{"num_hidden_layers": 11, "rope_fraction": 0.25, "tie_word_embeddings": false, "init": "trunc", "init_std_o": 0.0434, "init_std_down": 0.0, "learning_rate": 0.000543, "beta1": 0.9, "weight_decay": 0.31, "warmup_steps": 242, "final_lr_fraction": 0.0, "max_seq_len": 1024}
Each number is 200 + 20 x the weight over its row's rms, rounded and kept within 0 to 999. Layers, rows and columns count from 0. The size before them is the row's rms in percent of the matrix's.

# layer 6 attention key, 192x192, rms 0.0592, rows 0-108, columns 0-63
074,210,175,215,219,158,225,190,209,193,194,161,219,184,200,234,180,215,227,203,200,178,209,197,203,206,215,213,172,224,206,173,218,174,207,183,185,233,220,195,219,194,208,194,196,166,206,188,213,230,218,190,181,217,190,205,230,220,151,169,211,177,194,188,166
075,177,146,217,196,189,204,190,194,196,192,244,214,193,190,196,206,192,136,190,199,204,207,163,178,235,179,210,183,216,221,187,199,240,193,207,192,171,169,208,201,184,249,196,215,186,217,172,210,176,211,197,176,186,208,233,209,207,195,229,214,196,210,184,189
104,157,203,175,174,246,201,206,193,169,229,179,201,224,198,207,184,204,164,220,258,202,193,232,199,190,220,166,196,197,184,229,197,227,206,195,221,223,210,183,191,204,202,193,208,207,193,214,209,181,210,200,203,209,166,182,196,178,210,177,206,198,158,195,222
134,208,197,224,212,177,235,194,199,209,190,229,201,186,231,236,187,207,203,222,160,194,192,169,197,203,188,209,227,193,232,177,215,195,193,210,178,216,206,203,198,227,204,200,205,182,193,187,181,204,230,219,209,195,205,237,187,245,208,229,173,223,190,173,190
062,191,205,234,226,215,198,167,205,185,222,209,203,175,173,210,193,195,196,204,185,184,196,235,224,191,238,186,218,174,202,204,203,196,219,196,210,203,193,228,182,218,227,191,177,207,180,208,171,222,167,212,197,213,218,165,212,197,200,211,241,187,185,182,193
099,230,234,230,195,209,192,184,196,221,209,177,195,187,208,201,206,193,232,184,196,197,187,220,191,179,190,183,199,168,227,220,199,218,226,162,212,189,229,183,220,183,215,219,173,223,214,209,211,190,217,204,221,157,192,213,186,199,253,164,196,209,183,194,200
088,200,193,173,191,202,165,235,203,198,194,177,183,181,175,183,205,182,193,201,190,195,210,233,219,178,234,176,176,197,159,204,182,225,213,226,216,231,207,155,182,201,200,240,200,207,203,215,244,223,147,153,200,218,190,211,209,179,207,172,202,205,213,203,229
078,189,186,201,206,235,218,223,172,184,213,254,206,210,192,218,220,205,202,194,227,225,179,194,159,190,197,187,215,162,206,223,226,191,205,210,214,183,185,236,197,229,229,168,197,178,174,175,173,154,216,212,206,202,199,192,208,219,158,206,200,189,166,183,198
094,210,223,207,220,191,213,214,198,183,202,180,252,211,219,164,170,192,196,233,184,196,180,217,195,172,209,221,190,205,197,220,204,219,201,209,179,158,190,201,173,216,226,156,215,187,158,192,187,196,227,207,184,195,231,217,204,208,181,202,200,189,197,157,198
097,225,200,165,209,242,196,179,207,200,182,211,218,193,185,233,196,220,198,222,178,192,181,194,191,213,198,166,192,223,188,208,186,201,169,196,169,203,209,223,168,219,201,210,208,229,175,227,235,200,220,207,202,202,191,219,184,199,212,252,222,202,199,213,202
096,188,206,207,157,217,190,189,205,186,176,232,172,156,174,164,205,191,219,200,200,229,165,188,181,190,171,180,231,220,194,182,185,207,192,166,190,217,190,218,210,217,213,169,183,194,238,226,200,193,192,249,202,193,216,213,185,200,188,192,195,213,195,179,156
084,219,252,209,179,179,200,220,204,202,153,229,224,182,194,206,206,232,200,188,188,218,209,247,232,193,201,221,154,208,193,212,184,206,217,174,167,217,194,195,208,220,191,186,175,154,255,194,226,205,205,180,186,181,188,178,190,150,198,190,227,202,186,222,175
087,175,224,205,216,178,229,178,196,195,224,202,182,222,231,192,199,195,204,209,168,211,197,189,183,199,197,237,222,166,193,208,211,228,175,184,183,215,194,207,190,203,169,217,207,206,215,203,269,184,191,209,202,236,205,169,232,178,245,185,205,226,197,247,199
087,193,197,178,186,205,214,208,197,182,246,193,220,188,223,182,197,206,226,175,229,241,217,202,186,169,194,201,204,218,173,224,190,238,192,184,231,155,150,238,179,215,212,192,180,179,161,206,194,208,191,206,201,196,181,188,216,196,160,194,210,216,174,165,196
086,169,203,193,223,194,172,198,206,172,159,197,215,193,198,200,179,169,202,216,193,192,221,197,208,205,200,182,183,190,211,213,197,193,208,187,199,236,192,202,185,191,212,201,206,178,195,208,192,223,210,209,189,222,200,226,141,253,218,165,197,234,210,192,219
081,207,193,179,194,176,222,216,194,183,185,194,177,207,193,187,208,208,197,214,239,188,198,224,216,200,202,225,184,200,196,214,197,209,200,229,228,211,227,190,191,167,212,192,167,195,150,209,175,202,209,181,199,208,217,174,217,217,180,193,227,153,161,190,205
095,239,197,181,170,206,196,232,200,183,222,215,204,189,248,209,197,187,197,199,222,222,188,185,220,243,171,175,196,192,220,239,187,208,200,180,218,203,206,177,245,227,188,192,210,182,228,185,186,200,198,223,208,216,218,181,205,223,207,191,205,200,207,218,177
086,188,183,236,192,198,206,181,220,193,203,217,190,196,196,200,220,224,207,178,182,209,203,204,179,221,206,185,151,215,166,194,195,199,191,171,187,197,191,207,175,168,199,184,195,239,162,225,199,236,214,202,192,215,155,178,191,226,196,198,195,198,196,156,223
094,215,209,205,198,235,196,216,163,197,218,191,194,224,245,259,199,199,204,201,208,165,207,172,181,216,192,167,223,196,199,211,185,197,205,226,208,237,214,165,221,174,197,226,215,167,153,179,213,166,194,188,211,221,215,197,204,195,238,231,205,218,209,187,211
086,210,234,166,241,212,178,174,187,211,210,218,219,219,156,205,204,205,174,219,192,178,196,217,154,182,186,202,191,173,202,154,177,190,228,225,224,187,219,205,201,230,204,217,237,215,233,202,200,201,175,177,205,224,161,205,190,158,202,231,206,214,211,167,195
084,205,184,209,207,162,226,212,216,214,206,209,203,171,215,163,220,210,214,205,197,196,208,165,217,199,216,197,197,212,190,178,233,211,201,227,206,186,154,198,201,210,174,208,211,177,174,208,193,204,181,204,204,193,256,216,219,200,184,170,207,211,204,255,188
086,170,221,205,190,197,178,206,198,208,218,218,198,179,237,210,198,213,174,236,157,187,181,178,207,195,196,206,248,189,199,187,219,188,231,196,158,197,195,205,198,188,181,198,185,207,207,176,186,204,180,194,182,223,221,200,224,211,218,187,213,191,209,230,202
088,207,160,224,219,215,220,195,216,220,205,205,208,193,236,233,208,193,216,186,188,199,232,212,233,206,167,202,187,179,239,223,209,213,219,184,188,191,197,235,193,240,161,186,204,201,233,172,177,179,204,185,160,206,206,176,187,174,161,210,237,202,224,241,233
094,206,221,178,195,194,198,199,166,216,194,207,176,180,199,202,205,200,220,196,202,192,191,213,198,212,227,188,195,195,192,226,170,229,168,213,195,214,180,228,201,174,206,216,166,170,187,204,229,181,181,221,210,168,233,193,198,248,201,145,207,178,211,234,220
087,189,170,200,199,180,232,177,221,225,226,205,186,235,155,182,196,186,206,227,189,204,210,216,173,191,195,213,192,208,178,210,178,237,181,220,219,184,219,189,175,190,245,205,211,197,227,205,211,198,200,225,212,207,222,216,218,205,197,193,201,211,210,182,180
098,174,169,216,175,181,208,164,207,206,238,236,210,191,169,158,194,181,234,245,223,202,171,211,171,227,201,190,199,201,193,220,222,215,186,204,230,190,190,206,181,196,178,180,163,175,193,231,193,223,171,231,205,195,234,200,190,226,225,216,212,226,192,197,208
088,218,184,193,182,184,170,156,203,220,198,204,207,163,214,181,203,174,197,197,219,254,234,193,167,207,165,201,197,212,190,189,201,185,195,178,194,209,239,206,245,191,200,200,171,203,224,191,195,186,153,206,205,175,213,201,209,201,211,158,245,225,214,256,201
090,206,190,182,175,179,177,183,231,188,189,190,180,219,212,201,194,192,172,198,200,162,228,215,238,239,205,218,204,217,212,173,207,196,187,229,173,229,215,194,208,198,212,209,194,185,209,203,224,208,186,187,227,191,207,211,228,164,213,215,221,193,222,203,202
089,197,201,199,173,172,175,203,187,245,234,178,211,188,237,215,179,210,218,196,177,201,140,175,224,196,195,212,220,213,227,208,230,169,194,232,185,219,209,182,192,231,157,229,202,234,188,193,210,184,191,231,206,176,208,201,197,227,204,192,220,159,207,201,202
085,191,211,200,227,195,228,198,202,192,206,154,162,209,204,203,198,162,204,240,209,234,229,221,199,183,219,214,192,191,191,200,183,186,185,182,208,177,218,183,187,184,193,207,222,204,195,210,180,185,182,189,227,205,216,203,195,209,194,183,172,205,189,177,145
090,187,186,230,188,190,212,232,186,164,209,223,184,188,230,180,215,198,207,188,192,226,191,223,221,200,191,178,174,246,193,222,197,211,205,221,178,252,196,242,237,161,200,159,197,200,192,165,200,211,178,203,190,221,143,180,192,192,158,196,185,191,213,169,219
091,230,221,198,226,217,205,231,205,187,185,162,190,203,188,210,231,233,154,221,169,190,186,197,181,176,184,237,205,187,192,163,169,214,198,216,207,195,168,199,168,192,187,227,214,208,177,197,181,195,208,183,211,197,176,194,210,202,185,174,159,198,178,186,171
072,178,174,179,186,197,186,223,201,171,162,227,228,175,194,157,191,172,165,192,198,199,201,199,224,210,220,189,230,211,194,182,199,192,203,242,156,200,194,213,239,186,185,175,197,196,197,220,226,202,216,201,219,174,181,230,194,216,207,217,185,218,225,220,187
096,191,213,232,188,186,213,207,177,171,181,230,198,140,231,212,178,216,222,200,184,198,181,202,216,205,188,195,214,199,210,192,209,192,198,228,191,205,139,197,195,203,203,190,178,236,156,190,228,200,225,201,153,197,207,218,163,223,192,198,209,213,215,183,184
106,216,204,156,213,228,198,226,215,190,200,160,202,271,173,191,210,207,181,187,240,225,214,197,198,198,216,178,201,183,219,192,182,181,193,198,217,179,220,183,177,191,198,210,211,194,250,209,153,196,217,183,226,210,191,180,222,177,191,195,184,173,169,216,203
135,192,211,199,181,225,183,205,237,214,183,151,195,190,184,173,211,184,189,170,219,229,187,207,217,198,193,194,181,198,150,209,151,209,204,151,211,179,208,194,193,165,203,227,205,233,217,218,182,191,193,175,207,218,186,195,221,190,198,158,212,178,193,205,185
068,218,207,225,190,220,200,190,212,195,227,180,176,230,197,211,188,170,215,220,200,207,209,190,177,182,225,236,186,170,192,228,209,226,156,155,214,225,207,235,188,200,170,217,212,193,224,192,190,198,193,185,197,225,209,203,223,210,208,188,193,192,195,192,217
071,211,181,209,190,193,198,183,196,176,223,189,222,201,202,209,192,188,200,193,203,175,215,168,195,163,189,228,173,191,226,244,195,215,236,166,209,171,202,230,198,211,186,177,206,222,221,205,204,205,190,227,233,224,212,236,200,180,168,198,201,188,192,204,216
062,170,205,190,198,230,218,189,211,235,187,217,190,212,159,233,227,227,199,204,212,195,168,230,166,209,217,203,241,224,213,207,194,187,192,210,191,208,194,227,214,188,212,230,206,221,208,226,190,243,211,188,209,186,200,196,214,183,195,190,211,199,161,182,211
085,176,219,204,188,175,210,201,214,227,148,133,212,149,205,191,226,223,196,175,191,193,199,222,187,226,202,198,183,252,180,183,148,210,166,198,205,204,184,215,205,175,191,220,201,219,172,195,221,230,207,199,211,188,182,243,170,207,192,176,185,195,199,206,198
104,180,222,162,153,195,188,202,186,180,216,187,196,190,167,215,198,174,225,187,198,242,211,229,198,222,217,185,202,207,213,197,193,206,204,186,202,194,182,184,207,194,230,219,231,175,192,208,209,211,192,221,207,157,169,216,231,230,203,181,170,206,188,169,193
106,195,187,190,187,205,191,197,195,215,191,196,217,210,236,187,199,256,200,187,202,160,214,215,152,209,223,213,219,199,216,181,187,170,176,159,186,204,171,184,231,183,177,218,232,231,170,213,234,209,227,202,186,195,168,208,210,191,188,201,213,229,223,226,210
101,182,173,203,193,214,190,215,192,222,198,162,224,202,202,208,190,207,198,234,159,226,197,210,208,199,216,208,171,190,213,204,216,218,186,190,176,162,189,220,217,232,226,170,206,229,169,219,208,190,212,212,192,191,214,218,218,213,184,218,182,177,229,176,201
107,211,217,230,199,183,208,222,151,166,174,213,219,201,217,231,183,203,203,199,187,167,187,181,200,209,173,197,220,186,223,182,162,207,175,197,192,190,180,232,221,214,194,200,195,166,232,178,203,199,205,222,223,206,198,202,192,213,209,222,193,229,189,213,202
104,199,194,204,190,213,199,211,191,204,210,177,164,189,224,224,185,176,232,176,235,177,218,173,210,209,193,166,184,189,237,196,223,165,172,184,177,220,226,179,210,167,198,194,182,208,176,156,217,173,211,212,195,202,241,211,197,230,207,179,221,159,226,244,233
110,199,182,210,205,207,204,214,193,208,174,209,190,187,223,186,182,161,220,217,201,165,189,216,184,212,192,189,161,191,195,187,167,198,216,217,215,213,182,207,208,194,163,182,205,191,200,167,203,230,177,216,211,181,202,202,204,192,188,231,205,183,210,198,206
111,204,232,212,198,169,220,226,230,216,178,215,152,202,190,152,182,174,183,219,203,197,200,186,261,201,227,197,225,200,210,213,216,206,186,206,235,210,197,170,203,231,212,203,229,184,218,187,211,226,205,191,194,188,175,186,196,187,219,212,208,207,221,202,202
105,208,195,208,201,202,219,192,198,205,147,184,223,182,217,236,227,195,176,180,202,186,203,213,213,190,201,209,187,235,173,218,188,184,183,213,177,207,194,219,186,223,198,188,186,229,212,186,201,179,204,178,170,192,222,225,232,158,205,193,224,178,193,211,215
105,189,219,174,185,198,192,192,202,200,195,140,178,200,221,180,187,215,204,273,254,170,192,208,188,194,183,195,176,215,184,216,203,192,203,220,193,201,194,214,204,225,219,190,197,181,130,191,215,241,165,215,187,156,182,213,202,201,230,173,205,188,203,204,191
104,233,225,193,236,175,211,203,203,224,190,173,180,208,187,199,206,225,197,197,210,182,184,186,194,185,236,193,184,192,188,198,184,218,193,224,198,221,194,204,177,179,206,223,189,158,166,215,194,225,200,171,186,184,190,218,181,207,159,214,189,173,179,187,178
102,232,221,179,190,183,199,212,182,218,219,218,227,200,204,203,230,208,184,229,195,168,203,206,216,197,213,191,178,185,208,217,183,192,200,196,210,199,207,193,224,207,183,240,196,182,222,198,201,203,213,186,203,146,203,209,184,220,237,182,179,203,206,217,178
106,204,229,207,177,218,214,226,206,152,176,212,197,210,196,221,203,230,229,221,192,203,193,208,199,180,215,175,172,203,171,211,238,191,225,195,191,200,209,210,194,236,193,168,183,160,213,210,180,196,255,212,185,194,174,200,192,173,208,239,237,194,186,171,203
103,180,180,209,232,203,184,208,213,193,233,199,187,209,199,235,215,203,178,193,203,202,201,196,232,205,243,192,201,200,186,230,174,180,205,206,188,173,194,254,203,185,195,241,164,195,207,202,205,179,182,179,188,210,217,206,183,182,195,187,192,193,228,207,226
102,199,205,218,209,183,218,176,206,185,191,212,184,205,195,181,175,171,183,190,228,189,225,185,188,209,216,251,188,194,216,237,222,197,198,194,188,212,217,179,197,152,198,226,211,156,192,174,220,189,227,227,189,213,200,230,174,188,208,222,195,218,213,198,189
104,206,197,209,179,199,187,241,208,184,183,199,209,167,228,174,206,166,174,186,203,197,167,198,217,191,216,207,222,216,273,190,166,201,206,207,206,188,171,160,211,221,196,190,213,179,194,238,216,190,213,219,192,261,216,198,204,205,198,192,196,190,184,188,228
107,183,165,170,241,189,195,221,210,213,171,191,165,226,211,167,194,187,227,201,198,184,232,204,170,231,219,189,187,159,218,216,185,226,183,210,202,183,197,184,199,228,214,186,196,197,204,218,188,223,215,198,201,175,225,189,214,186,204,182,171,204,212,243,217
103,214,165,187,201,196,224,185,204,200,175,207,197,216,181,187,147,203,212,226,181,180,183,216,250,188,214,209,225,216,195,216,227,201,194,197,189,164,191,195,235,196,194,186,181,185,191,179,158,216,190,188,195,246,227,173,199,211,211,181,183,186,227,204,212
099,188,199,174,148,198,227,185,152,231,218,180,181,241,231,223,183,213,190,230,192,158,179,203,229,203,216,223,183,191,187,218,211,219,187,223,247,185,193,193,188,200,191,223,228,218,208,218,206,184,193,190,215,205,175,179,258,229,162,208,184,191,201,221,204
108,187,198,172,182,203,221,213,220,185,201,227,174,193,219,198,170,216,193,224,184,211,220,156,196,213,215,203,220,187,205,216,225,235,223,210,192,185,243,213,207,196,170,201,146,190,177,203,238,182,172,197,209,218,193,182,185,174,226,250,188,214,186,233,216
106,187,217,223,175,218,166,225,206,186,207,196,222,194,209,189,208,212,218,174,178,210,213,205,198,205,195,215,201,215,208,225,191,235,189,180,172,174,232,239,209,193,227,199,179,206,219,183,216,158,183,197,206,227,195,224,236,226,154,185,188,186,206,165,174
103,252,198,204,182,213,186,212,194,191,243,229,213,212,208,197,152,180,193,206,185,156,184,172,203,204,188,200,166,222,231,204,222,206,215,222,201,203,218,205,201,219,201,167,184,174,191,215,192,215,178,231,192,200,220,177,226,231,219,233,196,213,226,199,215
105,242,201,200,234,207,208,191,209,235,206,194,218,199,201,170,209,171,176,215,210,220,215,206,234,144,196,185,190,193,171,191,250,200,181,197,164,189,152,168,229,208,210,200,217,172,221,179,211,193,177,224,198,218,177,180,192,201,214,185,153,201,217,202,172
104,223,209,210,205,166,190,184,200,188,172,205,190,204,203,164,207,216,216,191,206,211,237,222,213,213,189,217,192,212,178,193,167,173,172,191,196,184,220,219,183,203,239,175,208,192,181,186,231,183,202,198,214,173,201,191,156,214,189,177,235,183,219,252,203
107,217,179,166,189,184,206,229,198,186,196,259,209,195,189,209,207,190,193,212,220,229,185,195,190,232,179,201,223,185,179,179,231,215,214,189,215,211,203,202,218,208,210,178,206,144,193,214,185,194,169,183,174,195,261,194,223,210,221,198,208,203,230,221,160
057,160,201,203,231,163,216,176,185,205,224,165,207,168,182,163,197,185,174,194,189,239,223,239,184,233,218,195,188,203,196,237,222,216,209,162,204,186,190,204,174,187,198,219,195,211,201,181,191,172,221,202,177,211,209,171,241,210,229,196,209,196,209,220,180
085,232,218,173,197,201,199,228,184,130,191,249,214,198,208,217,214,223,188,241,229,217,195,218,197,182,197,228,205,181,192,172,233,187,208,214,171,196,200,181,242,221,214,193,191,179,172,198,214,201,199,208,170,202,203,199,201,208,171,183,208,220,198,198,182
065,211,202,189,204,183,227,209,208,166,215,232,211,196,185,209,224,195,181,221,209,248,218,193,182,176,188,192,213,167,203,208,216,212,197,218,166,194,222,211,218,224,201,198,204,156,163,187,222,157,201,232,175,184,202,216,218,219,160,171,194,206,218,163,200
046,233,223,183,239,209,202,199,196,171,160,199,206,175,186,191,232,199,208,226,214,215,231,206,183,198,177,194,194,193,169,206,197,210,219,169,201,198,198,231,251,217,198,203,184,209,172,198,200,154,170,197,191,163,216,199,240,225,180,194,209,197,185,191,175
063,209,185,191,208,243,189,208,179,192,213,198,198,244,196,172,208,190,186,219,201,222,198,181,211,184,193,192,161,185,223,221,233,185,148,219,162,165,204,219,209,222,193,173,234,212,202,207,211,191,199,181,202,224,177,202,205,205,180,227,171,228,205,202,184
106,168,205,239,195,199,165,175,206,239,208,155,164,209,210,193,168,187,201,198,176,187,174,210,187,206,200,211,213,225,192,224,187,204,203,184,229,189,205,215,191,179,214,227,199,212,229,210,165,239,203,232,221,195,220,195,153,183,228,215,207,185,192,223,213
189,173,205,214,197,220,167,201,201,236,204,157,169,226,198,185,161,192,200,172,186,183,196,220,201,218,214,191,185,223,211,223,175,187,209,190,236,198,196,188,170,170,198,219,202,232,234,207,167,222,187,192,200,204,197,200,180,193,234,221,194,182,214,227,188
261,168,206,203,187,212,159,208,205,230,178,163,199,208,186,183,177,175,213,166,197,204,203,216,205,206,198,214,184,205,195,217,164,195,202,184,233,181,184,203,171,165,197,218,193,221,219,197,202,205,185,165,199,205,190,186,208,170,211,183,197,191,219,247,196
081,204,176,201,180,235,191,221,171,195,216,215,191,212,224,231,188,214,251,192,198,195,201,196,199,188,209,191,186,231,212,185,218,211,193,209,216,207,197,170,175,230,203,208,212,203,215,192,162,208,178,191,210,189,178,167,172,196,218,204,206,220,173,244,209
078,193,170,196,221,242,220,215,210,214,209,188,211,178,207,146,204,183,212,212,218,211,197,208,203,212,197,203,186,218,162,202,196,174,203,201,180,205,225,219,216,205,170,190,187,175,162,203,220,209,207,209,165,200,199,214,210,219,175,204,192,215,209,130,172
078,194,203,220,211,206,179,229,195,185,235,220,181,185,168,205,202,220,206,214,174,158,161,177,203,177,223,203,218,158,180,173,223,169,228,199,167,207,187,209,207,185,185,195,215,213,186,207,170,172,205,197,228,203,263,240,205,201,182,204,194,187,203,180,207
074,214,197,186,199,211,216,225,179,169,202,205,212,204,194,212,204,212,203,208,198,238,216,225,239,209,209,205,161,206,197,192,217,181,228,183,212,195,202,165,187,207,204,205,209,197,182,185,204,190,179,175,208,201,182,184,214,228,253,198,210,195,173,179,229
075,245,242,193,203,216,188,188,195,178,178,233,169,148,187,172,204,220,187,193,228,243,230,179,205,213,191,223,232,169,188,159,178,231,215,158,183,203,198,232,177,189,223,192,216,172,166,194,183,177,217,191,191,189,192,215,235,184,178,176,184,176,208,181,178
072,177,207,211,206,205,192,182,195,203,225,197,198,188,236,158,208,179,209,172,166,248,196,207,197,188,192,199,202,188,197,204,183,204,186,213,218,164,209,222,191,186,202,181,187,205,197,216,152,221,240,233,206,189,191,225,229,187,189,191,165,217,219,202,191
068,178,185,183,193,189,202,199,192,222,193,174,201,237,224,211,216,215,200,190,180,158,178,205,198,190,211,216,224,192,206,200,173,193,197,176,205,211,153,222,229,214,191,209,183,211,196,214,187,167,203,185,221,183,197,244,189,169,227,201,182,187,221,246,175
071,222,223,193,191,233,209,193,191,197,182,203,210,198,173,223,197,225,166,247,196,240,171,208,182,193,176,182,207,168,181,183,185,219,217,184,194,173,207,214,252,172,207,221,189,186,177,184,219,185,206,212,168,196,208,184,207,209,194,207,193,225,240,198,191
084,183,221,167,198,217,209,208,184,207,211,193,189,223,184,182,186,179,170,211,193,183,218,219,215,221,223,154,193,205,192,182,218,203,214,200,203,263,229,211,177,214,163,194,197,210,180,202,227,197,172,208,209,200,198,225,185,175,239,220,199,172,190,185,191
077,223,181,181,187,171,205,227,197,166,200,221,176,194,209,207,234,203,256,189,214,202,197,210,214,203,209,195,183,157,208,185,210,202,169,212,173,210,201,182,225,166,193,164,181,215,213,222,202,187,187,215,199,223,184,190,190,185,213,189,193,207,232,170,181
078,218,194,159,188,195,216,232,215,193,207,221,172,202,226,217,216,196,211,203,203,231,188,199,193,218,212,202,212,176,217,195,205,218,180,165,214,235,204,190,208,200,214,210,181,190,233,192,157,251,178,195,228,175,190,209,201,211,223,233,210,208,205,235,193
082,189,188,179,175,210,227,180,222,203,195,222,172,189,242,193,201,206,192,167,210,221,204,191,167,231,206,202,210,182,162,190,191,211,210,189,207,199,168,226,264,169,217,201,164,208,161,199,205,203,209,216,199,191,226,194,173,205,169,211,203,209,246,192,218
072,208,184,187,198,239,192,217,204,213,176,215,183,214,185,235,201,216,219,173,178,175,202,245,207,165,242,193,189,208,207,190,215,235,212,188,207,214,210,181,191,204,208,174,226,241,204,240,205,211,206,204,199,216,200,230,185,204,255,217,183,202,211,204,224
075,225,231,197,180,225,202,176,189,216,191,196,172,197,203,197,206,206,207,197,197,226,180,186,235,175,211,158,204,193,220,211,244,202,183,226,208,197,172,186,194,222,213,203,216,215,245,189,210,192,180,191,250,212,181,238,159,166,221,253,195,234,189,185,174
076,194,189,173,209,214,210,158,189,205,210,190,255,204,197,204,189,200,189,162,185,193,191,207,215,192,198,225,220,232,186,200,164,232,208,225,208,204,193,228,218,183,193,169,206,205,211,201,182,201,191,205,190,218,209,207,167,185,169,199,189,218,156,177,206
074,195,198,233,230,202,197,245,178,180,210,172,206,189,209,170,206,176,233,205,202,172,191,213,192,177,179,192,193,184,217,178,220,189,211,226,189,236,212,216,214,186,178,209,233,196,222,212,187,201,165,193,202,221,162,206,205,151,189,216,180,193,191,196,178
074,226,199,225,195,208,184,196,217,225,203,195,206,203,197,172,198,176,192,202,222,231,189,222,192,209,219,189,221,176,191,222,189,215,179,208,206,218,206,225,213,202,165,230,191,189,172,192,167,233,217,210,174,183,186,175,228,217,200,240,190,198,248,224,221
078,182,191,211,201,200,230,226,185,166,207,160,208,204,222,204,222,218,230,198,193,146,205,199,223,159,214,204,220,194,227,213,182,188,159,222,195,171,199,169,178,204,233,185,223,191,241,197,196,227,201,193,233,216,197,205,194,194,210,209,213,199,182,201,183
081,171,207,231,226,209,179,197,192,216,220,204,228,186,184,190,185,207,176,250,203,239,211,205,212,205,187,235,180,212,168,186,190,204,213,209,174,164,217,215,224,187,177,179,203,184,173,213,190,184,168,232,173,205,210,193,217,186,190,187,205,224,183,180,202
077,195,191,163,209,190,206,204,220,173,197,183,222,197,202,170,208,222,237,156,184,204,207,222,185,201,189,201,212,211,224,195,200,199,184,202,187,236,186,215,214,182,202,216,191,227,220,184,185,192,236,188,194,206,198,182,173,227,202,223,209,214,234,202,184
082,202,206,214,201,203,204,237,181,218,203,185,206,196,178,211,186,171,226,159,196,204,156,164,214,204,191,166,199,190,213,196,194,202,175,201,187,170,170,182,196,188,197,215,203,228,234,179,196,189,218,236,228,209,197,225,198,212,200,179,223,210,210,248,191
070,217,194,238,202,189,178,204,200,201,195,221,211,222,191,202,217,171,194,217,186,197,209,186,214,221,221,197,199,188,221,219,183,193,211,177,245,207,228,198,156,203,196,201,208,178,198,188,201,173,245,161,170,210,162,221,239,241,197,193,187,194,185,201,181
087,210,168,200,225,211,177,197,187,208,236,177,201,215,180,202,186,214,210,210,180,174,192,200,207,213,222,195,192,235,202,159,209,199,233,217,192,187,194,178,189,181,191,188,209,203,228,151,216,161,211,227,221,197,203,188,187,209,194,226,212,204,152,238,232
072,184,216,201,190,192,176,206,208,199,176,178,198,208,205,164,216,161,201,187,224,191,242,222,162,216,207,211,204,228,218,247,188,225,213,168,220,161,175,224,227,194,181,187,193,190,177,178,198,195,217,184,195,187,198,208,233,191,181,193,191,180,213,206,193
035,188,200,188,138,212,184,173,193,239,231,210,209,201,220,219,218,199,200,193,165,201,259,185,224,195,206,173,174,187,191,220,187,221,182,195,196,230,188,211,209,182,219,224,193,170,210,216,190,216,196,208,175,208,234,253,169,229,211,188,184,201,220,171,197
050,174,205,198,190,212,212,188,199,171,196,194,197,203,209,193,217,151,197,187,224,194,209,224,209,210,189,225,191,209,205,192,198,207,229,210,234,176,210,217,211,222,211,207,198,192,181,194,195,211,178,175,216,228,214,189,213,211,224,165,225,196,205,199,163
064,203,186,225,235,173,211,179,197,197,197,190,179,183,210,209,209,198,186,233,164,161,208,199,193,198,192,173,166,200,205,185,210,225,202,217,175,197,205,187,169,164,213,175,220,201,211,176,210,183,205,223,214,159,203,178,173,218,180,203,190,194,223,180,259
086,197,200,206,229,181,201,189,208,204,168,166,188,175,234,194,198,210,182,208,182,188,212,210,183,216,186,237,193,219,188,196,196,246,201,223,186,203,223,221,189,214,200,157,191,189,179,203,203,175,239,214,200,179,233,213,197,189,214,204,189,193,222,219,213
038,207,212,237,199,204,216,212,223,216,186,199,169,191,189,196,182,213,236,226,196,185,236,205,211,210,242,227,197,182,200,208,198,202,199,201,202,207,178,200,204,189,192,187,192,194,190,188,213,228,263,227,205,177,190,206,202,200,186,210,221,224,206,183,156
050,193,197,199,212,193,181,165,170,182,162,231,164,168,223,170,221,213,213,211,196,171,173,218,204,224,194,222,172,196,194,183,192,209,172,229,196,192,177,224,189,171,188,227,197,226,171,211,174,209,215,209,193,149,217,208,212,206,163,181,196,180,216,205,178
088,228,203,195,219,224,217,231,210,239,232,192,219,259,221,175,188,182,190,201,215,204,212,159,222,199,201,168,179,201,205,178,185,183,198,187,195,188,241,179,172,205,181,196,214,170,234,182,156,181,203,178,195,223,185,183,211,186,216,213,170,182,206,213,184
104,232,190,172,196,183,201,193,176,190,200,235,168,192,197,225,226,184,208,212,207,188,205,179,222,192,206,168,219,188,235,205,242,192,214,217,204,229,178,170,206,206,211,209,190,170,202,197,190,206,171,208,202,175,192,210,186,203,229,174,196,207,183,194,191
135,210,208,196,181,207,185,192,195,179,206,193,211,193,179,223,183,180,201,204,213,183,196,198,176,219,147,171,244,217,190,227,207,192,208,192,187,218,231,198,192,178,205,159,193,214,223,174,164,212,184,223,193,197,234,200,225,212,244,202,226,211,225,220,203
129,230,191,189,242,177,217,183,205,188,176,227,219,197,223,202,214,227,185,182,175,173,216,191,203,202,188,214,231,187,152,192,236,193,198,191,198,202,226,212,175,180,177,190,180,215,186,205,191,207,232,191,225,220,209,183,149,193,211,206,242,180,203,237,204
132,239,208,209,228,161,235,186,192,198,200,203,182,216,194,169,191,194,164,209,194,182,205,213,230,166,206,223,204,226,213,210,177,186,178,247,187,188,211,191,186,193,191,227,194,213,192,197,227,189,169,197,203,234,215,181,203,195,197,196,202,209,209,234,195
135,201,230,223,183,193,214,187,178,194,203,177,205,204,218,222,194,206,195,205,215,148,211,172,226,182,232,229,188,208,205,233,216,197,171,202,192,215,214,201,195,192,172,207,217,180,201,155,212,226,218,204,193,200,204,255,205,170,204,240,197,203,215,205,205
136,206,185,217,186,187,213,181,224,182,155,192,187,188,192,183,179,191,224,209,212,240,203,224,226,212,194,181,207,196,199,208,193,180,188,181,191,212,184,182,199,130,218,197,210,217,189,167,201,203,194,212,185,222,232,202,172,271,173,183,214,175,206,169,178